python train.py --n_head=5 --d_mlp=960 --positions="rope" --attn_scale=0.247 --extras=["some layers without attention", "local attention windows", "gated attention", "value embeddings", "hashed n-gram embeddings", "a smear gate", "an embedding shortcut", "learned residual scales", "skips across layers", "capped logits"] --init_std_up=0.0376 --beta2=0.98 --warmup_steps=331 --final_lr_fraction=0.0 --train_tokens=243200000
Each number is 500 + 50 x the weight over its row's rms, rounded and kept within 0 to 999. Layers, rows and columns count from 0. Numbers have three digits each. The size before them is the row's rms in percent of the matrix's.

# layer 4 MLP up, 960x160, rms 0.0847, rows 476-496, columns 0-159
102:489489454447400465473539494546438501558536397599546546533430511538472400573467548444537478408501611492527513507560535455473476555519434497433545501496509544465534426379515526428495470449389492383507558531456516504480504525479407497501444461386527493394503491472615523401513405469538555524487394528529459516497507503490504499424581511552546520489532416532447480472511524565522501502501506524517513470508630480442540446493548514449480478563471456510427452466531490431619545519518511
098:486556503515445558514534489547470435494570522474411562418522502459476484460446516509517463526525511503468388541432468530484456556481508510496512454490426488563415529510555440515438488399452491446319441414549491531481504500426519420472504507459481587465521664625567461467537539490549454506535458417529473583444500538505449548494456456453541553438628397522420509495470516479485536575478513449550523480537503508518528472493520479501485453560527583527513578577483545454385536491467497
108:507471526507496556501452522483458484420456521631491459434517545464647414554568475484439518487514535516486455589488499441470578570489493490548510451480505438490476451484517528471483622379585427462496570478471476553530524521403464509540487545426503527448456412524448438531543540492413458476491488500377461434486416467587523520592613516528525515554492471509542438507519507570525480552456595464503533459601524518599562425563486482502516504541531610501431485512564514432481457493496494
094:431514570520499480387531553526517611524470432582587533487368544386453414495532527460498493516478454553556431463488488523543436480536437510353522370552477503479512547510610591436479492491594373509418474587455517561478491603448536532505529400441458430515451513501502454534495469527504458491537473485482480437581434445564509545545480553493535515463458529530538493525538449469493442517524457483498516477472486440448500541515485444508488667497512532470532509472540509485470488485520470
094:474435488466441530479516431532490473484460495427450477549527512538426429470487593478538531493548473446497449544469561470447554584589465440570570488626459553481526540381513535464505485416532552532503533457527413465566465589441464509578538520449596525447480454498568521531511503508491484557461519465519504474521469528478486503566522530469525449565475477491474590515400553495572554460441495484527484457705495345580574516574534559447474487497472567468538460563424475475518473490472510
102:515525437533519504539526473525496447486610547545437426566535551473560514532576507503443574379455551435502522492436489498537554557466429467465520522448459521535553497312487437522472590465560413574423470490548545546541443498557535407490375536442525429484494533428462441482433461444486415538526566431496495484451522607407457477510477496510491535450506510530389520547507537426541565578482525498539488522481440546541472471402531435535540464495540513510513484523561478499539475409467494
108:495586456482423558395445510538494457541497484589469478441507556411512423474533509547517511532591419571515549520509540400488464523543473573549468443563430551496546538459596465506555546584457472453518522472495375563507501491506438473461499548514435406474505546420482507432512451522476568447517489525450461470470400496562371548482480508567496557517610545458512506497549503478465450470444634414480539477478517416563417467483522548536531538549480454481437499545529486562516377500536504
110:464485547503483486522605453461472574400550478490434548505493456473514597506527539485415605487459470547488445470596479473467557477501492536534490485572460420459558501507532569504464561477463507486477506422577504570416512465513441505641545539457425523554487367566480517524521340527505522464509477416495468493496547459510438458581552518495526522580542562587475460459544522659429484523417485516501480465523461475560526531462536487483523503483472573447498483573455504454636509514457519
107:483485547518442586473561551493511538506482426518523494456492554475573503477481478471474524424525592482560465559408491537566394559509438524455629390568500533508542446575512512453561443487534457449416461415429503496488507550422525635475508516394483512488450482450512525447476500454496443508662486523465532518490448514519441496519539443518488561508581453409418456481525521517522511465395498508531488427480568484541535512466574546466513581468534543460439403595530504441422500549547463
102:397487481477488497558626483463434481469462477509465505532522466514479540485560458456401524482502583627464540523452469558629474576500456420517515569522434515496392480520497528388565554434508546472464509513548351541440519556520484574510495431538472593547397451475439581497480474499500418529502560571516458520481540460540551544531499558484595544561479522634520467492501517527488504530511449435506498515508570520476551543497543521579484503489553459615440464556549533446551515549453501
096:479433538395535499502394407562387515491471512488491439562506543496496532500531505426468497499541610526482524555482530530502453547438540543518490518547468567465462416592493494477476554454443525547469537555411580444514617527504469486550511501504545431496428514497562528422497460468506416509486595602359534452422533455590482552389521501516485485502556516561516486562454494510493521485507491438520505481461512488453451491449463513462456430554559489576661527563542488547523524619539456
093:459510426390507490505450441517410504527529423507483436498497466494522589448534480523399564500597476539435445510500545448478447459495576508503519477456419575490422496496552470469515453502554525468424393538404491482498512524466515477535446448467468539440419533487547412369465494424496525580442482431474528455442558486578419470610513490534507522500486419562453541542481554518492554526462538485495517471614465428506495467538572549479438457551531638473504530486450503527473478548483349
093:471497512524489559434530388572482541546548502538518462480512577521549545570501584546539533477441531562545534491446461485501494550539516516490515488466432586618536490463619516511417472408577424467465504454503458395568532552500474454558423447409516542432452475523530412464466572473497495454558515624553448520563507549541462492516560507503514593549524457494433565455523531560596573519486436502443442491553444495560490511440500507425507507503480420492434500507664429456469518552496489
099:498498438544557471467541408417515557602501412542484491442456482446489573519457473514533580583468483520467529465553507541529526449532365596483566475538461470446548515451490579430545529473448470536455502454504464524518458501488419540472559422504585501490513494566405461488387457421572402505532493462502485472491501455460451515521485533414531605475479412536461468483582488496491494591475442510507465512520502484493413538377466496475501649454481487483446407605528531516511487494399468
107:484549488391436469516429448476514527486492455527501401529393448476552558410439475500514548480445509573546513442548487571533546514444396445543516463537466486577489504375468406526483448484460475413557416403454453460453448463477426525513427603500576535540449622478516433469439426453518523460582497490441519468519562567593460517541574506533573456469500499459542495489490527442442492538501487481529490432476435453443480524492502487424517580544519449501580495563541493425586429496512458
096:538462496512500492500550542558539513530477433491471582477464476454503433488546458467495505459526492448453544589566474463561331594482334500454454475487428406519521464530481584480505556461506404463429543476531411487488470510487513583525558468472459532485435509467467401562568484507502442568452481514497487511459509557504519506509593534644479608481574600539494448441470488532506472605490435512492553468490492489424532522481510509468490510610488430550550509615554516551495450452492449
093:312487534448514516352488501414388594544613457574579432558462530425570434535457480453456544525478483628508507522480527504480557431462463573506654557534467453523503504495550510523433484498552507560455460553461500459471520451496497568455476527391505446513559460550484472436527510503531540406522495518555479429512416539539450518499538527438505466531466491532511524486456513482448482458484497495494525522524479518528540529521451476545497427405421554484459477454472492625476532500556524
096:358483580497500520424521614527372554542543468496503466489525539399585478576551502516500506374515511564444525477457462503478479463476514494528507516553455530525452532387538604505591504453573561536549474484505426511451489498499487509564535477438497470551557403485424494473527590508548497478543453498455560358518472546565557504477533405497478510515480421517441588518382481472518483419490511487418514560588510507494495452558459538442499493469430557425526435499512504505543517457546573
098:427524504454537485519452500466442659489526492494519446434540540485506479536527447561437525476510549609528537532460509518445542474450437488508532482513412501607471480409492468582491550516456425535546489564525520527574577507520533522472454562506503562531429508468426438445555479393411467565496473449506500479524493524669491538463590504471477498555479518540397450540499523487575453522503555452486451401529475434607433558528517466546390436454456566539529469454493491557588452483560466
107:453413515459473505400471390482482550480491434459567478550415534494617570512499434464511487467538543436508441526456468536562561470430398579505463500511553470461436401562529497521569461463471478459449432530478405518636558575494434548503392505472524473559565492527403455467447517470508459507550438472464499519557522549528461558485472472659432503546481510488489538459450512453570477539492587441648553480494458509491488463466508445578475511505537452496540552539501556552500514461498514
094:505490494498527491491511474527535497499551467559520406473448614487505443523527514499481499514552468567572483536448549545494390556416405491511464407544453525478455405417464508470546554469482498418429524468442542493568558510421529463461479555482513575340483517480480420477562513476511465406548430472468471456561487541492460538518527605512480511523425543551413558480396500559562498545569495523494502493561436471392454542470463410475557529463521516590568464569462552419565530511431578
# layer 4 MLP down (transposed), 960x160, rms 0.0755, rows 476-495, columns 0-159
103:575497459487554491445503518537417478427467529433523415427581500518441566548536538465529482532536436538503496462459574508435533390518450452503566486491519596417544497490485507503575507485495496512480502574567572577575641582481444487452542517622545417530495479518587498532493481457505495431494513529599513572535562506513588352512487446495575423518548485501559530543556529413533514505567439469527566447521446473455442485516543540525410494523431455550574494465574466502529551496555453
104:536476520545473511485527460512476480485419526393467459474506462377422461533439470463477481460565437418513417527487472510411458478413512504454539467433509505533517556470601449523512437592504489448451558425551485514464535501426508539385478463449537523474575597518482512475517412478465515447566372435479510588497426461602485497383493466487567491488493457566484528489594498401603563484524525591533521451507487398480456479480545562449480512532555449575531508523396509479462529524532514
103:593399482438554429476453481448563471467430568455591576555526537487525521543524459457497490506433471478453530484456477505483378514514506443411514532499588577522470401539446405512521502444522443542411490625478429494586576494521478464475439506427524598553486498501591506516569466535461407414495459492536508502499494398573461522472456407497517565507488462560547555439570432500535515495535481445573541495444533576528473492481454483521468499535522545498598525579509440605529457466453463
098:465514508514466542477515489497485502468567527444505453453525577598517489599538488533471500494511447470428496593465486489443617478503523424487594497548554474399569550445560490386542539508515509543560566469500562477401541437450501421489574582541529391402466446620531445452525490444483502441537492407583442517522528504477576491480442560404577392506469522446531501485540462447485462476495474421541483603523524493468465533516466492484515426485489609492495497477492437579523474555459585
090:470438527535472440416460431460566520530520529491539558467560414487409393519496451443461426472464561413566547558549470496405514474552485460530491440569507506544566489499485539570494491448495526582494632528538395472662476482485546557488515465578379495552470508547545578473475529517517528451485458499467506445519516475508519487479479506501557485517537465434533515472547530359482516530540551527467606557536392474539516543514491485498559425435468461526482489583395501425552586512528486
104:565465438531535506492497496527529518509541506521415393531533421606492491546517563511491488511497477330455470474503550573459473485478491499520563553418454491494536552507424495527527423633566470547552440496500459547554522457526444482487472580509468433491488438434443477533500448464464529499495491459518507569504537490439491359471481456368440506440538525488526504527523487520509503574602455448567545424467522491496519603553601487561536510605553584520537482604573507448516592438536515
107:345568481527445451446406513495589524463437543439529539447534489411547536579490405553538439563518480530456524470494429453440512454594561479566422519555434456453473532484514448455447404447461522533541517436507468473415562503489418503433484495531513475507439499412440525497487466492527524414545553447507515507578423523544363550483489476519552511526499494519392579462509484544433474444441581446454521464456551474538499470432541559557411477563421454521519527470545502563451464510548494
110:450465522564535476458509492467518510558515423631522477490482502430539459473564515452531537496462564435488431513533492445440426471440499466505479510539418533442540551438480527495411493392560419533509588535561482489419465535549490435544472444494429483590487478515485402552378389552533518486516467451583538501540478532537434539496521505508550471537498572600443467439506467496362478495419545485474539593462556482430441445495423473470561539515414503510513511525451631521478504467443581
108:491531506452480513404411563564514565532505566472422434510570527478419506529476527494496565518441460533444495486469419534474540422477520538530478454504481480449570494438476524628470603578540558508460456392482480530559557458419530440397561436493526495518479448419611447547482450553502547479427444457538511509478470402565554470387488457403533514520480505487487505548490561480376476533511528419506545534580492516532531411450463543524413535491497491485551441526417440590520538536476471
104:383512503463502450463617382429532513506469618541533444552558472603472538597575479486466455596553463522447477559484479509521485542486506483497572518534438548511508423468509540459499430537560465481553488441537491553411549534491497466531494466510409541528469557404439527520533488517418522486573563454494409517438559417534591519440488482506539434608443475570579511399471520414503496467449531530511509446547491435384520522494523516557506519470523390473546477529507426507514569534540486
094:536504483470494493528493495472524494553484463577562479445449521552439499479473537593610543521499463452522501596527497572443521417524582597532476490469461391555582565472505490520496379424575549530498513376492532495483519525530504518512495522500538445524498533326520446509509452528586457484465524537550434507547485488505570455469512393543443489504438543513534470513576484396434554534545479492398423486360418563481510431494442572507522455544428439433443522499485484476525493526548558
101:556445449427500500541416599500460436498468483465496466522557556480443450512501536479591526548595547438511534526456513454419536466542561437533484455469510591426464485568494473651482514556506511482542513476593538522520564535521553442423473448524485605458449482424533468531447492492524456530597482507471516494407448496528493397516495523526412435636547450467517479543441499384485399512508527512460479490534399481569501504466505505371502458569538468401482441505524470497504531438449448
093:435496455471525544387435581502518545505502488418480513491574472453566558490537520510520498517451354481382465523545512562446463395552512552453411468493462497486545485412427524502558525458536473407476511444554467505505549517456565621479425443512448483586456532499548481494557424560493499372479425523499476455470522480618541526490475482517461505457450526556486569477520481519427477481519451554576597538510496519484418436540434542490499391606534470484500440578486517568523482574501521
097:382510562632383458486528444465427493393443481479459481505492453492518545539467549491596539504435545548474447583543469547560478410438473569480476539467457584540481464546471466417523459466584412568509501458496528529434511496418518437487504522533442534610517412584462555592488516504585503537538461471538373568554558481566546472482463481530538463486495532541492563504426471518442412466463567487490488510475568483514475500411457494446554414459474453460500560459500486542526528580498552
106:474468562503448494507488478482460483435500547404449481521492542531452490564422510518512480539533469495463561578612468510528575474532475548411549459485397455530507480505510616553491430491553511452538433493526490535517494491522415445374448483588454413537566500534477578549556543528533468501531405405522493590487503428504487392608486359545554416456481446410598513507487509488543499460412553545551478452584552463481521482500464449456550528509531474463500508524500518540616475416516496
096:526480461479487496461462467501463499577449606474560480498541450517377639538440460496512481482527508500511474508456473610557503416503578537627552456511590581475526446564509402551512467481453510488461490539438570492485505504457428398463472562525531457485503513516487504444503579547470554458514504561531490480499480510431489524526553420358471504462503490448466601576522413438509497493553450438444578534468403500564466426513566543560486519382452545480542512465429539477504504605454516
094:458496567511412557549462446442447502501547512552544525614468478519548528484490545479511466579517481566554420540506428539556571512486474558494572584570575444541492554565489406483511498517468601452479512508566533557433494513472548459389402533494544461468437560524454486506579579445572463419550520542508518479496466495430515465402549523577435505521501464438622444522582401499532485485513544562546510566435412608469509499557533457494463494438545472485485548530536441526497543560603497
095:535470487495476445471503603442556476422450530584505557506490425561449499461487570499500520490459466385543493499546473542562568546470563484476551538442548437502475513563528565564393477606449485410448419490601465453499441490554522482487454554504462549461420528526493513485512437430475478531541543489496448481443486557414520502551508490482443518599564565434557423460519500599535529519565432499565485472441522489492530482425523423417376539411465410528523572505548541442506512568403465
098:402496497503485527466601470454482555485410493471424402513572604505433486496556514496440480533503483576404521504375503483438528395577529463518574456498517401476526493474412553513510532519406591410530523526510429516457570493532476444466459538544488498488519528493550482471547376486490435459479550531511580484556533506611531503431551486525437548548512500539507461550503548431488603475546409498497480509471495532506517473542552606520481467566498503610528450508475486536445632516562437
108:480498536544565481531493555481470458522406481534473600482561526518432467546500593547546382539528473447523559529463556543515503465553513526486393490445552492431489556552497516466457402496475480426521462461462554537505512522491472483489484532592472396460516557466513507491554576567449506543439581482524451484462501519593514376575511471512439444372523446451563511494497506433542432529577475379541482552532542477386537497571414497494515459460541475557411581452578591528584488505534513